{
  "d_model": 128,
  "vocab_size": 2048,
  "norm_eps": 1e-05,
  "init_std_o": 0.0523,
  "optimizer": "soap_variant",
  "grad_clip": 0.5,
  "batch_tokens": [16384, 32768, 49152],
  "seq_len": 2048,
  "train_tokens": 138500000
}
Each number is 128 + 32 x the weight over its row's rms, rounded and kept within 0 to 255. Layers, rows and columns count from 0. Numbers have three digits each. The size before them is the row's rms in percent of the matrix's.

# k: layer 4 attention key, 128x128, rms 0.0423, rows 102-127, columns 0-63
# q: layer 4 attention query, 128x128, rms 0.0501, rows 103-127, columns 0-63
# v: layer 4 attention value, 128x128, rms 0.032, rows 64-127, columns 0-63
# o: layer 4 attention output (transposed), 128x128, rms 0.0523, rows 64-127, columns 0-63
# up: layer 4 MLP up, 512x128, rms 0.0603, rows 0-10, columns 0-63
# down: layer 4 MLP down (transposed), 512x128, rms 0.0605, rows 0-9, columns 0-63
k102 095:050122149131150113126129132186113127175093118095077137045094183105159083143094125123097112111143110101112155110067208152091139119141143191159102112111148137121156155136122129102148113113071081
q103 070:101118083186192143080166041111148123152170081154094073102121123147115114094122090138108123157142085175097119093171165093120124132186095186188164193073169124123111096113136179136085141119109127
k103 089:110119128099128104144169112120159151150119132205139072128167113149089133108116130117095109207169087149118058139149160037132127177139094157150131150132166083090127104123137156134078130095112112
q104 072:128126160155139089117094082101151080045103127066165148066205165159107192075114122126109172108160168131120067176118096119130097161075190136116154127142140079096177175183085123173108087179142107
k104 084:149094122159141106080078108084106081133080063082164166087145139088124140100117144133145164103122150120122094180095129136148126144071162106170135119110118108121139168165068164163106110183127090
q105 086:062121118115126138112100102115134126167110168060099086107113148172143126085116103118172071149155103110036125146091131125137148047141085111117111059140025131133123117089101123110101162108093100
k105 097:136167138102187111164191170130101150111113195163117105117101145168161166098146135125166091151116156093057125134139146082145182074101100135086167077080102156114138156100134171117118136175148159
q106 075:117188128145124147116156180162132225184070130119177166121157145120132179176129122126115157080113138124119134163109076109168139159137141155131118108053116122150123105177110080157142183156114159
k106 090:092144097124121133140111104105111169126112135082131135131130105089127105168091121140111144123176115110098188175108159095132168102137142181123123056071170106155083129142098149128168171154103124
q107 073:102097156116192083143102132213168150203095094138099135164140115144089107132151129165147075105125141095167088124153129105147100104171159121164188111147113134157166134074102127137160088158150065
k107 101:133129190054155071143127121170128094142086122165095105160154131132120163099087142135156115136161094130115049086156093092126151161198115085139195131111130146178136139114122049133130129132097067
q108 063:144047134123124113136165102094090157158159203166113093137146097183084162157186147135168168121121116177112122144134133104093107096162134126080093133143125143125132111109141105103133124122089149
k108 082:108070111166104117134168142103121184102167142144113110139106144189089123141154122178161219161112161146092121206115141093109146116187119134151145095136127123139093129093159169123122103088144116
q109 076:085132116135173060110083080179150133127120151122125138123117124066117149123118098139066097123087058183137112096072068153139116125156084034133105149132148146111136110162165143094132122080191116
k109 097:110153159136153065176144159235099111162065159158133141119123096092196161169077138106074121111120089190113110146130080096084072152141124085139129141100092133137115065157174129170133096150183138
q110 066:137124113124077109154095148110109091149155104090158106098125084086096142126132134090088089091077147104093119123127109127138082139057068189073085138113149072130106114109146147121182170107124131
k110 080:100107076137050122129126155141083121153150134083184136130102092131145168115147140112069155073102160111124161108148143183125066143077111220108111133156119116172144092101114131117169180134124144
q111 067:097145141116112101068169199127135162156152188151128120170169154154118120191122144157136154138057150136182113119106114083143056144117129156095121133161104086109120125165081110160159149141184115
k111 086:079118135142081111119089068145126106053143122058139098120098135159094146122120107140093099095120105150111127069147124058175093145188159094095034086103186169161148131128123189102191144152175143
q112 073:120142154158136131089190159125174168183092153170101125097128188153190116111119144180140167114116156149101186160160186129073080101131148125139154140173091164151113141137158186148162091197120125
k112 080:118143106151157106103132109111151107127126096150083090080079169106131131082114111182110095143129110133098202104118182128123111105150074107114139107137136177200113192128111202138073068121087134
q113 057:072127125129133150113113152071127167127121082149159144135181117115135163141181105161178141141223164168120098102113144149101136171149157101134103136150120110086132068150140089095139122196088083
k113 083:101132094092160131104142131115096169150119120067179169139122103111083111158189121134169140181141164156090070134090144146092151122143139116155121090140125145091126153149137180073168140184107121
q114 077:108145137166135136088123067051071142140140119131119136179045121150099123067069085101117069122129096129195153135131119118127152118127119147099135134086132129144109153085116073078140173091097111
k114 091:077143172153097126141143153113130188138119124143119098175019112174089138103079153084074100098192103086175153172131150136091149164086107157110092117091086091137066133086117115119179134124124148
q115 068:124123104156149143072094110132157144087175076098136202135149181143119091133070076136103160174126135094124152177079191106147146110131123137075149125177132104123154188158133110171081096152082172
k115 091:126127099114124087114148105173104104075152073100097200137105142109108088110092097116095137175051096069177164126122138086196123106105139130080117162135111091174131163116166148125116151159072152
q116 072:128087125120106097089155143129177089170180138098092034173165116131160094098045152137159166047146160137202168136157186164096134131137157073135112167147081127142136111129117185103136175101117085
k116 104:129119143116147101104188164082109139211163116136129037180119093147122131075086167106185121085165123156160129117141153129124114141164098102062114145141059110133149142166103191155112098055114091
q117 078:181117136117166130135044091134155088099117102102185147087126096157039113113133163108101114076127137125150136181122139107132156163188126098105145154109163101092191165074125113117162177137123162
k117 098:121112188116090140135161134148098082109080093129214150144121079138140147154147165104139157054186116149136088151133123138090143166143111106122163171186114069097123155086101051142132120136108130
q118 068:097137102166166099145156147153172148168110147160159074037059151158092124121123139178074133090099176114133166179087172139127129141085087099131163091128101177108101060123185143093207139086097118
k118 091:107104110198159128186140163173149097144102144134140093029114090183111146100130148082125091127134099177097151112093130123110073138136090100110098110127071164105161096112174068126135134133083090
q119 068:173151113181110110130153175118054172188099164112181167129133141155173128139175113160109202113145093118132086164133109170105136122131139132122114144156198134147122155135096158162201130132124171
k119 086:184166133169110138134168171125073149138068143108162129073183094147162113180114124157116156100156069138102048146133070162098188128125102115130206131148184145157099163172135144120109116141092122
q120 060:079128145131112123123119132133153164130102170142157153126170112166127084075101146124137118121175136092112158096121137161055122143125138189105151132160163120167166168045165201164087115152046126
k120 078:129165111121160090113191159125115175144136117144143154072140046171070077069078119152176139094125098121124135085174129122133150143074080123106185161120138186117101178098168142137070110153076130
q121 077:120117144071129169134123151087114160174164111137137122120137135149146129205180120122140139152066042113077088178115131117102155097141119096131128134136118132139051156172094145116095107151150090
k121 100:110100133094137147109157067123133164135161120167108095139153136106148179167168130110065143165077051131063121101163100084112192079139115144127147108157196121175071124115146165063131112186166090
q122 072:103160124125088134069116134133151101176100135175136161126128203139124091128176153107145143130146118095154143106143154183137086095132102205152164137124089153093129192129181126121152118130106118
k122 087:111103121145094082088087094120156088129063099149125123120094151132095088087181167136158070063125116103117154043146124166137107126155111131147131107105133174181142157108180153114121162134133179
q123 074:167089156113109152155162169116092134118083167128190179141090114189113162119102154100067090180166171131169174176088168104156127197083121154091139139133145166151158178115102121120091126122135136
k123 097:138104150161116202109062147096104075076131097058159160078104130148102158140129111125119086122154166163162153137134121115149164167140125099169110129127160179170073165148122072091133150138145137
q124 073:130119179131116181091151191159088088152130087115157123125119157053133113126104096140167134186104063081134117147115163133096180124159147105072080120102136052145102176170113062091130107163170151
k124 094:146137115122126102104154099165105104150149093131098120153128190146182051156122071124124152116063103082135180186112183159084163109150134177096061111127115104124112128133102090074087126151183139
q125 082:160148100121086128092138147076111117092124188125165191097177140168174135165128125139152130167122117130107186182185108101117115092109161155088125103162148105067176138124097102136129122143165185
k125 095:125153104171086102106126127144110104027118140100169174074162128141208176136157053138114127122096159130095165136192099126165115115097184110123118111149209101150169170088114143143153092135118196
q126 077:137123132152128207054169094059101092136121134108118118164151141131140127105084084082106154160101164109134154068130139112144124116106132135172136128122092128117124130151119102079075061072150123
k126 091:181109135132129195101144127106108143183149132132139107158100143076131153085124096124112137153056135126134208083127120079130135165144133136139091207150132120139129116152117135107176114112146158
q127 069:031073101147145089075151150080165160090113157157061092119134143108100117110091154124121151216063182140128153123122154107111086111113063174136191132105123130073117098082182150102099118170170112
k127 082:083079116160109099165082144084148170130142147155084151148176178126112155032121112138112116164056180179131186134109134142141084176161053162138109106140117168097173116120201149084111131154157149
v64 098:185150146142174121105184071118155125125165200116072144168174150129146140101145152162202172140096094160104131152058137148138124108134133072067137121172151139082190181179167102075080182089110160
o64 075:039152134149150151128066159131156135132064080129146106131121100136101103110151128127116074109162157139116144134177141143106077176109147145142101117094117153143060091118090144196163133189149184
v65 088:146180115105101102092166143055078173149122124151139143103122185136129079169153139116174131113144181143202092136160129166123163200109125132127195118077156094157145107135139067147109148114106103
o65 077:097119147125138118132134110172151167128130192131137146160112149137132181156081106138110184168107080092133141147084141109128075134127108148123128118130101141094103141137093151117131130165163190
v66 092:150162123129175136122075117102149158124147147095097184114112136141153128121102044161131160090097079161088130140049105107148179103151141152131124131130176149142146106126142155165085089149184054
o66 073:112108129181135159117135094094144121139110087130149102125117144185122113103131188160142112110147168125127156105178152155111109198101149106140140111100157122191121105120115108118157141125089165
v67 101:137103170094171131193175154094154146114090184082156183170121135123186107137164164123099077089171136102201166163149143171096150150128150120101152124122189141148150152129094117124179069163120140
o67 079:132190092126029127079110167190105093140135104183091156072127132122123105075083109124142179134120150146052123124149086111121113116128144189177131155147095149106101090133161108149101169116140125
v68 098:084200174110124116079113120139099085139167146186162124129127177175159113115124137143147170103129111125122116115152123156118109179062140146101126119110138115144178091105170115137101099064143169
o68 090:147072069137119111152172156172128180129078169101104151167175121109118141088114124115054145182130177064158160182076139105127112117145084126119144124174099131042093137098085139126106114194117113
v69 089:195098107192201107111108128127090172083141143110149101173147104156137129125139149149122105152120139157127074102125155091097148196205136130140138115092142161186156129122110146104121110114123150
o69 076:056166144102076196138108098065098140111150107172088123143087160105173076087116105121139156113128140093123182151156097142092080142112139107126119118082111086129111173078143134124100202123156157
v70 103:107057140085135145097123129105191144122144137152121101149159108175172124143100106090090137123082176197139134144061150139122179119125101141132109144106091129113119073107131093116106176093072146
o70 081:113147143126124142118115136127054146092081142081137152117114115146089119125219139130129115195148120113095103077197104107121055106127137135140165072147146144126143179124120111139122058142145149
v71 092:106124141132139184118131136110145134101185127102154149075166161165109111142136136133122202175146156157172147175125152173130110141156140090146087128142182095120036140110086098152135137184111191
o71 073:130115150119080081105140148144123087150102187170070117166086142135199132167070122135176110115130104108137149118072128143145137087136096213137128161125115155134158135121133142096114110104160114
v72 094:101120181059105131078141138106198146119141115164082125108111160114103088156089122090051109140164113114135132060105207109078085150086136110142117130132147127062145113118150125094131064123135148
o72 075:162162132185111131167137160168032161175152167037138158173147092168165131196134119135146107173094128137122154174178080160132128073139137176141139152178126183200102117114091130160146133144072133
v73 097:136170091218154140119095086147143100148124135099159085117094148079145094172162164192108150169115133128136178220159145115142158102142143093166132183089123084110118160126140139135113139120147214
o73 093:066145166035072138146168138089140122149133128151114191178144146096183162119104155145191114088111157111137086063115150138132122158128184175134135107118096154143112076136153129111119141168110048
v74 083:167117122141064089101170112075083120094166060183169119033139178125104149129177065159135138097126101154165131118181194133103150147059076130134139102111140150193126105110160108122103132117125121
o74 077:118115141151229124118124093162133166172100174073050106171086100167153139184105144117122100131117131118140099168076091119144122065215152105136169173156139145051118148065099136131135122118151136
v75 084:107056123128112085148180133126151145110095110155097122192142152094148157128076089154096069184121129134178169070149132206098162116127126125137084149038072137102144107131103173147119164092180080
o75 068:122173141147154114151157137102083145152114179132161177106070081158151135151159150097130150110154139146093051113089128071142083108110143139115138134148172111161130155110123095134118127142087213
v76 095:056108126073069125142110196216151158157076145115102136074137136151179124178119155083113143136179152083118181121138119135116122122102114153081163189138082108189086131173155141128134100105094139
o76 071:205190145102153101142154137091101106089178127102108094129143110138072147104166145106175143176078089186114087120164151113138105062132125145154064102179130180053147118148123109148145134147112109
v77 091:132119114131128138154166178208091164144136140140138065062175163166143125191174146098135101160089084185101098150142119079131083131113083132114115070108146128148117081131106148172189077145111154
o77 081:117104159063101069163117131107192116145124143097111168148124172091132182131092128137137178089140144093167128142085102200152146141085121155135155178146107089071155183144131125134134141164152093
v78 097:100182153122120110164158171111132164115110150141095098108106130106156130129167143167077171130145132127163133134150183135079135184137141141103068137118108128132105187112086085112128092124218156
o78 078:113074130122105100068101142118136123132150165125136137168105183132176098197103165074155163140155196147128190155103139155171109065111112157153157144154107080096136043101127115140101132119072185
v79 105:157056156131074154096096125088099075096139097125135114124093084149096151139076116143159103156012127120158131105126131119173139140105080118137057097095110097111119126139183155076140130081084053
o79 092:129162144168179107144139136189125177152091160103155153139161129084185153138203115106099123116207115131084099137118121121115124093121165097132166098148185152144138094121056121143162114197137174
v80 096:074150128143162165149128126139101099159115123048153120090118112120099119096127097134127113078161081163114145131131168087189153106103145131125064110080104128220088133121178154103107119100128077
o80 082:141134107099121138127126092156144158119146096165086093168075109123104165169133152131145083145105134089136073093139122144110114163134150055134137164127150117081106111127126131111156130130148179
v81 085:068092166094174086075172081135157112116124138131143093144166092093126140138106128067132132122134161057119099161129115166111131128141125114212158133089108124204168152200134128159139125109154132
o81 076:108109096108033138116172194165108146135109129124113178117081159160112127114115139094071107141159145164114154087153166082109087118125115177102122106145118148114094129074137077108075130117095156
v82 097:108146175129115127118168188154144173190107131179084149091133170125169093131135143113052124208155155103100176146183168171076097150134084183147113151116140079180129058130110119128081159060137145
o82 080:136159116078096039177114151124107090081143182121122147146116110168084133110078152087177165083134139114135136138108105130150101136089092139099143083188107176041173164134094136122118146156070141
v83 080:114087127114151152147138167097114116122130182119111129097118106145142176146133108126132064121066186161128161138115068128055086150162115095133120148116174085087152106116141099150133176157130089
o83 070:188139136123155118125143137156087124140106102105156174157158119107110115111112111165117149157141087108102127149142111162114187082118186136138099141103115107150109187124084165091125062159138166
v84 096:146134183165154132177110101120054136069146195117145152080117104101118148141093163142113144154079125099141072123156102071164096110154128099080167194097133133136127120095186066071072159132150124
o84 095:110098112078090178082165151140162110170103055147126158124180140128173106076133114151155105111173178149129187154125131187107139137186184181135086073113127103089097105126099196121192137184123115
v85 093:082188118169179095116109094120120129159148118111120088124129126139149083098127067176103161129134051122154125123152132138129129133190095085130082134118194111054176138143176161144151171133128129
o85 077:164099195092132193173143144073139128131176097153163187109117117113079100149132145140170083034117149142133076153149185134162181137087160126114124072116131105171118088116087126096151148094127152
v86 090:118114104106139178131142103150121130066077105131104152134138089113121123128050135129133165123107078136110125116105130128121117107107135147098192155148136172152097159117118147200093117090137143
o86 068:150086141176144121144105073055115133135154143110099083115112135143147141156194079125132091116128157123153114137108135082116120198104110058132061171130136116131148090166048173080132109119149144
v87 094:151120162094184102131144061109121140148133143126137130136121202081179067015084136119147080154114169089087172137092103098120192130075150098128137167100147081123144133122138142149120133126145148
o87 072:126112129085093084122125198151143102143063150166125138102163078160076135133128134117120160052139130142160074137124136149132061163174077179106097077098132156142138092101096123101106168089124137
v88 086:081153202081098121153164122164178148124082140186130149165151170105148163153092145192131156096187162074106094149147192162109147160137149089130151136127169133134146193114083132113128086172141126
o88 078:152129084134146159113101169049106110080180086143128145134086110152096118115070117069118086176073130178152147129115142101139095155093090172102117166123094133113092079144121150105100141108140160
v89 091:092194178131165146085148208112143045119142126090191098099148141160134064178137147100098159146137159123133101106119152104078147143104146090096197136155185173110108107162062149150120157182115122
o89 075:156106099123114100160138066182116184111130163157044124148118125147152170106128136120182120156113093133149142136135105137137065045161036210144100139127093157137115126088175110175140104110139137
v90 091:149160156159149130167115116121166120104147130175181125101168199157127141144125112129200160152034133162193158168183095175146090190125133096125159170111108101118142137126074128066184122150174121
o90 094:141127118134132181091158138178056153158099156121103114162090113156160098124148127118107124158221156106107068134112137111067129151146156122127101145079144179097083112111145190186132158147124138
v91 092:135209098130089150100142069138167069121107109131096120120153136121149111093106145084137091115161104135159173137143120101193183119193143102181152139099085119133165134117086128114126179166141122
o91 070:099103166105104153122093127116136197131194142123170132151076162137063140198101146173121180136127108137108109140189179136093159160103115145161128099122122129132125080155189188130128152127124144
v92 101:108152150162154111109097194056081157129110133152167092171160168141102198113152093139160098083097102130139178159107138183173174167110143100172105175078147212125183124139161151147190176140142137
o92 078:171112146088126149133144076195157150125113113143128170082080117114144080063147183163088136120127162118112074085202086107125108144172128121105163120130150033132100125137125149134111099141121111
v93 080:110112113099095118113147089146128096136085131077166055109158179129122136155134147110137144154192122141087135182094163096136093119126136074147128142166165147146184093134085110066148161104076047
o93 067:144118146166168155104130158105120179120149083135118180145134111115102184121092122123113067161148102099136149083124115147124173142090127180126164146080138163164113153113121113159118139165142220
v94 104:089113161142158146162122123132141156146123128156122196130112092121120150168144143102109184107169169163151106133093187088134150149122121140186156156113153101091115123086147154131137132136160135
o94 071:138158117072072172042203163141115151124118162171144141122115157166172128115128141152121108173101127073133191158172150132082063118131138174099179099173076137094103154174126134138100080159118105
v95 092:171095118121152102177143086122117110116103132159073143146076150142141133121156119108065093121147142157148140096133153115185137067136142119137160209124146110139123150168176129104077176118074160
o95 071:106185096110151105112110148123164134135156123136201135092172062104084163110091121195157156151092079130086133140114096114191164175136090137099102050122126124110111134085091120135175128107143118
v96 089:106116131127154173111113134148152118173106097160138138134117064143107104133127118193108106113120095128131174078132191084108116134127130124083073160081110108109123159117169120223099139122082126
o96 074:135145153181101080129151110119085177083152165061125156096122139088122158138169168084164156132116130134145085149125101131178163045089095119148155101165100151100168099141089105108103067120186121
v97 095:105113113083126114210133099119132160096153148196067126198116147134112143164084157071088111144178161103112135097100098149083134127171066101137145184125116155106098112101103081100111086171170115
o97 085:134155092119078152091116179124129050119089128059163158054187147087160128130114112194137130108077138107116150140137125106119105128130202156149093106128111123125127159177163162173118152120102067
v98 079:112093225136152128132175167157129155135166151077126091130109157142173105119150178095070130117084166177053115116141145154154151174136162131116181110153087125112076100067067153153153185158137121
o98 069:143160013129116119128157121162100079121105175159133151162139110155110122126057104137131124179206148126115146136112081131086084117109098163143131162114154163107148170126182150172084109122092129
v99 095:165128111113138131111111117110133153108147109127159146112106131105118222080161127186126164124137108106153117108094132121156136095170231148186160156160098122123161142111147129136177103185113190
o99 070:095137129169202180171164102082120078161099078143135099146182139134141060130099113100135111110127177170112102129150077135152172189118081079120082130101147129184071134161186133116144153083144046
v100 092:126127127142123148117120096118163079076161180148149165173171134130119155109146100161190118098094172114125126144152165098143165070168135134092201117142149109112136085187096072172133109122118141
o100 084:129094052175127057146138123131136142156079116136101076121162133117147078110118101173038141127132127175120145106134061191079109174106126080142104110102140144162140102070204158144161111161183120
v101 092:151103131100218157145117111113103118084139115120149142166098179080144119130152189168131197185128184151163145089152155178120126161120160153154138085140109124124116085161101105102056091119165144
o101 073:108118128126059094117137151134152120144111162197119120131116095159141160140094116099123085107138169107104118144099125112122055149129083177040102099151168154130103189045144134160172135147125140
v102 091:156097134068107152113169127128144093104134145090116083083153089112108205083074112110085098166143087137163158146116138097125122097123106117108119131103129162195108104113140128092133117084150109
o102 070:151159179126158138183071097167152120167109041092102176140121147136137069150179123114168102084120147152088088131152131133219128149119139127148113135164189081079133132141092131138179106150150163
v103 106:023085126119090146116127112090066146104125138175091130120139149113153171086143173133151125148141161135155156148077147160126106092075088110202164126123118064114143144192105139085127081103170179
o103 089:221169141082152105100123194166138148143105181134151119125073101131118061160128128106155106154125085138091128145141163134122146122168171160079088126119145170097102113106100141113147101182104114
v104 087:090141132139089132120107134143135117122100186084084164203130107121169147181113205118138155125136188114089101180105110157077135123105112162156116092124072111096067140096205107060150098145123140
o104 077:135097141130088131152186121114155081106113085151120099069156140137157077122117140102091092143131135127103175065133116127111019100094174153103074127166129116158148119141093114194123117142099147
v105 086:160163089150181152100153111127124084103158132107148102106137055119103174144173162080139173162092108132123137099088088128093106113101085181196124112109155194136169134164136143099116111146165190
o105 078:080091146065040150199123179178142158188103124115114130146114176109158080146161066159120095172166117134148107163188148147134142136124121120106104111153134133132055127134164109113174116100117074
v106 089:124182224170062072136119134120073103139153170088118118106105142108130092162107125110091127148160113145134146208072188129112202128103104133124127178149153146140087124113140151105153110161161101
o106 084:101139111072093143136133133127202127121129110149116136125147119147147105111110182162153136107115152153068153058204097156166030102158134212158149080164156112184131056145119089120115127135091130
v107 094:141090126063149158139115089130169108124108155079132146156164107145065183190104117148101117155095079102114134134136078087138092123109109190121143141177101121148120128107127111098153137122075139
o107 077:155153104187088109134092113102157092112166064073115085076132135104162112118131111146102125071135143171111111095114107115159153107135153108159093143152111105148141162141158147182105088128133090
v108 097:104091149117054140088209119156149138075128124198098112131107113091126142129077083060065141129166147079107085161088213114136110141102102138119106104157133060176134137099105101131158111139168148
o108 077:135135110120166091147078156119117137141134129103101121150130122147137059197171203136154149126061179171109187104190141126064108151108123148131148146105095117071140099153113115130106063119110091
v109 100:185115084093123122132142114129164139193164108197123073171055105106140141088113099140151167147084122095131163093075103152117164149066131127086163148123163156131139082088134109133143139127103148
o109 079:073160135178128138123060113107124132083075171085136159121235155107095069172159113125120118098166163161136119151103096126165083143152104131147131083147106109167129119145125143129158133148142120
v110 092:147182120118103121159103090174153147135117094073163069090087091123135131088142167144138130108075075163108109154124116112084135137159135183156092137073220106129146141217116173114061145116109115
o110 073:113102123121126157140112107113150133145200141190086120141148096156082130148113100083166103112148130137107173121119162142170158138145143056085150087150116148144110091072172076103187135083163167
v111 094:120110158147149099158155210126104146145101091144137077129096126159121132128141119068135171134107144170101109127078169115074103111126089147174061107162160159096111135066122116098128069137090103
o111 081:122111117133078119146154123129102128120091189139156144144150147101205144172147096144133093121148101095197162161120103156135086149111150108109164170093082081145126140201111124160167137159143157
v112 098:146154056116105136091138175048147092147154118126067100143145182098129041046135136127117113117127197115047170153188149098126132106155102172122150146154151132118182188126130109112170115186131168
o112 085:171196164142177073182079084159131123093094154121197164142119091106121179152161137144134134119094061145151093094089110144131124152098157071164097195115110119186164074142091144158107138087085116
v113 093:126176121108150115186087110081148126132096125103201118170132127175118117112108148124109106153149137108115122112090179154123166143214085090106147162121106128134137178132080148139133174070172140
o113 082:113094101146074126106111120108146137110168135128161191105076117075055122132062091110134108082102094159118185115152167149151180122097148148159129097095108147130126069110190129076064136167104143
v114 088:096127069152133147173148113133101081132140128158153156115116156070126136057117145084095108129131089186103068138108134165202126081100136126098146200145142053156108161106183225155091085076098088
o114 079:115154151088103122133096140140157163107091128161148121184185103121167121127157170149133144102146180077138183080106155139062116228131146119118124104080076162112178055167082023105130129113152123
v115 094:110097107148066124128162141171131139148125126136165102158100097130176098131139185113156077093157091118120119120110182109135117153073180169131193124139138048102196099105132074128123118144127141
o115 077:044146116135113148099119124082108128136120124143101165136148152097075147188138093127090177148074185116122110090141096137103091118107096117140130169160087142166095123165131132149122114137143110
v116 096:206156139170086126156083112087074103110137126101105154142120134163142098140120092172060097087135134055150149118149158134144124115108179108099042140090147115087113147154110134080138133081126182
o116 079:080117103123143106131116120153183115133213123157152139106124062087117090112121160182159138106070112160152109130140160124168143109153099104145181114186158135127148090110147131145112129120127059
v117 091:147114181107082096111144116091133199107147189118136143089171130143086111096163137099151146164102140120080092150127124124127143150154083141116125194116166130097104149204081119160115130148091144
o117 086:120112119112125054098135198160136042113131118100115097123133151064124128143127079116136120090112128152167178144133079132118124102144108104147141096118121155095111116079140106115134120101154118
v118 106:148182095069073114145152116084064152176151120083145115105125127126127155144175168115106091158064118169135152144153136121072074123101127102139072116155083132134136128095141073111190176129124128
o118 090:159083157181179095139152130162140107149142169129094136166139169085144202159081102083121151144217152086151111134076067147165164130123135095118167172124191099116106171153129189137134133170109178
v119 085:162141153210143172132072127091112107082116172084102071108127134142090172116174184112076175143109109189079190160110151146120128114147092106214106156154139101092120116121111145109087107110151096
o119 075:070136183088115091161133116102093123089174104104137126153172129060211135143101130151195106129145174084173110079173139126136119157138211119130075106118146147151141150134120084150150194109105181
v120 101:124126131103160149143151117048184142089099135116067125215117115088133121117140150153106147146165116077171182059129205159083147147136153139142154115102114093108130094103158165126168185168166103
o120 082:152088185160107108161110107135092125145156110148191221075125116122177137155084079111136103100096135167114087199119145081124123116114148121089119164131123118127119162122053141094081074116130142
v121 084:084165139168157141120230116147146114163108117149155183136161166173108155145124129164104088156094220089098144161076126077135127068146176129144066150096162147126166112147175132129143074102153135
o121 068:094079133085091191143085099101142153111129121095151121133123113192133141118121173132098170096183101140138128089144114141156180195073119147147189095170089140170141165161053135147119119116088130
v122 086:139158155091104101136123143105133112092118142100117117198079110126114171086161182190074123126108090101113135110050129180098114132109078115089124061138139116136104159092120177164155128136100074
o122 067:161095087171155120117144076089151141086110148100120138070195119126170125150077092105150064109115118144128103136125109094152126130173198151159129207144151109150183147200125152147066134098153180
v123 101:149105138157069154111131177166122149142142092071105125082140189128176164086174171135161150090036176137072132090093083169110109115151132134079139076136117143094154066147148202132172106079105131
o123 089:163102153136197101149152070119135146099110158171166146160145071163105152072098107121115077180208068138155153143116098130145138123121116125155155223153168153165135201110086098061087148156118127
v124 090:189179171146142133171113156054183122081134113113152120137103108107142112091077091115145166112166129157084142123112142143135139057113121122094131130166076120152100105154159075138126085073097136
o124 073:059110045159113105089143055176103114164075135142091088120171083115090131175175169154123118133116172138148131103151114132157104140177127133124119130114138094121109126128161097097125137170129064
v125 091:081126154114118170166171132169118103152140153141162147149126162118152186104137118091103105119138164130136112188108140110102101170174120057140155120152093149109167125165187097111102063140189176
o125 088:121100153077128152139113159092128153120122077140142150089134096176114086088096164137147105173148116132069128094125105165153153181103112182107098155099177123173082167110065199104139172141080116
v126 078:095161150109079114122152115088136099122072098095127143159080124103115089103159123080093085095123096143188179076133114105141145150145104128105148155185173071098124114186058079142102121157166119
o126 066:179112066118110136095142125205062123159167189185155121101174116125156128128134150140166225134143186118072143136167122126087127093110125139146142130081084138106094088119216098141166114150126102
v127 094:160114139120086087151131153167161134146086183111121118043061155119136105168133152112139088129154130153138131084136109113069110119103114110100120162153078118091143064091107120129138128115145101
o127 088:115135128119177122088150136091087133121153085077118144169183096188115157087071109117132208162085106125118091176117149134128173102156127213100108089096159083089126226137116105104102080149100158
up0 102:120106133103113088150114149147130105112087188085120124126138136156154143106165139083073116096101115183122207055168090155167157159210152130077146149135104123126109224136109089089193165127127104
down0 101:099124136142093137134088145175131110116131163159118135146100129131187122095128109154105111129169125104105102081083155140183116135083131126154205110070123178070127085142165139152180131151047147
up1 099:139089165146125085136068156145131116120095129131155038159147144095182102174115115126138135109176178153082127171111134165188171135148109134134123121129188170115111084132119096136157179101117131
down1 095:111120175120146129158090186151130213110119088126174165157106100152148166085095117184115110098160081131127094124180119116121121131133133125104133136117072194178121160166133111088179110131084076
up2 101:102140150086115121157154161150145135114150180093118147165131144158148154136161109126168075098154143141154188137090150134102214143136165167126144129149160154162115153162198143102139140125100207
down2 104:177113116113102131151138097121146165157170137107145129183156079099124152163136110127125159175135183222089108071123065114137176109192109146150144122129141226111137101157139098116116186182132141
up3 100:138107166182146093164111113090133060092170100085197063123150120117141152141114083126128125101099106076125077135188117103099152117092108109102101197120148138092111064133128131107111126136104051
down3 101:155206126102103155059105182139076094133187127165065129150139072106164182082123130094094130088111152083144156126157116095169117109169157144140129136165168159149154111184183162147089129115127135
up4 108:097141148121152126117099110162137114069128175117192097149144085119154101095178140107153124109090092099136136110128178132137107129126143168135077111159171126076152157124137120133163074113066168
down4 108:112140173169141108170089178122098097098180119189129119141149124098094080079169098094092162100154133095116122146143081111100068127142166131142121135122136104117121094131101129093163129180079106
up5 099:091080146114154061143098122118168083149110139127067073084094096090113094126093087112058179154139088126136151137140161175146113158126108180048124133120167131203100114117155097188138089143118127
down5 103:203183089153077126153166157115109140090162111153152133119114123144167116107102173086133077062164150133177137147141163063081167119104079142133106115135112142154187082139130125123138134111121143
up6 104:171109139114155119162130137084156097118143159132114164113162210075123113172115113141135069117158102132118071125059118169127157091128130119197084155167145131077124135218106114099107106103072125
down6 097:068097115154089121120157147156100155147107126118152089126142111165130151106135110135169110115194180131134167100105121128086103129131096103110159119159162115151089143112112147123154055111148154
up7 096:221104124152174096089113157136111184072184130135137096099119123143157156157102116068203148106125093100138084113084115129174120082133144159132111135101159146125102144173161134154139132165139187
down7 098:081112115134108095113055137126120104164079121176116116170179174106119142113151125198156137077145144149080127155114112136129136104161126162060119077092113057148127075088111164073148109148128113
up8 100:185170078129140085153135125145171056123133133162100078168127164119145130122158110120149090084142090086165145163135165084107142106078151117120149108112155126106123145103072092213206127155179163
down8 105:044058126112134133124101092138086170185104156139124216166095087143134105154147161174085159158098160139115198101099084146141104136171116153152124146055114176143150159129142164128102135145101134
up9 127:161119164126152158121130076131157091113127106126095163149155107132104176167141154113131101135125147151130100101197088133140188141179143092090138167179212168163163125114135063146195112158112088
down9 119:118152137120126192196175105090105147130111124133082138134121075131104185129149139165128118176146117121130134113140137130139176151162064135139108160145137128160118188138114067110071131097138139
up10 086:149175120103131154101097105069106109131091142170158160127119163111092170099143092092114089137170179141197132145134135182186133073106171138136142149097151129107143180095134160172183081094138158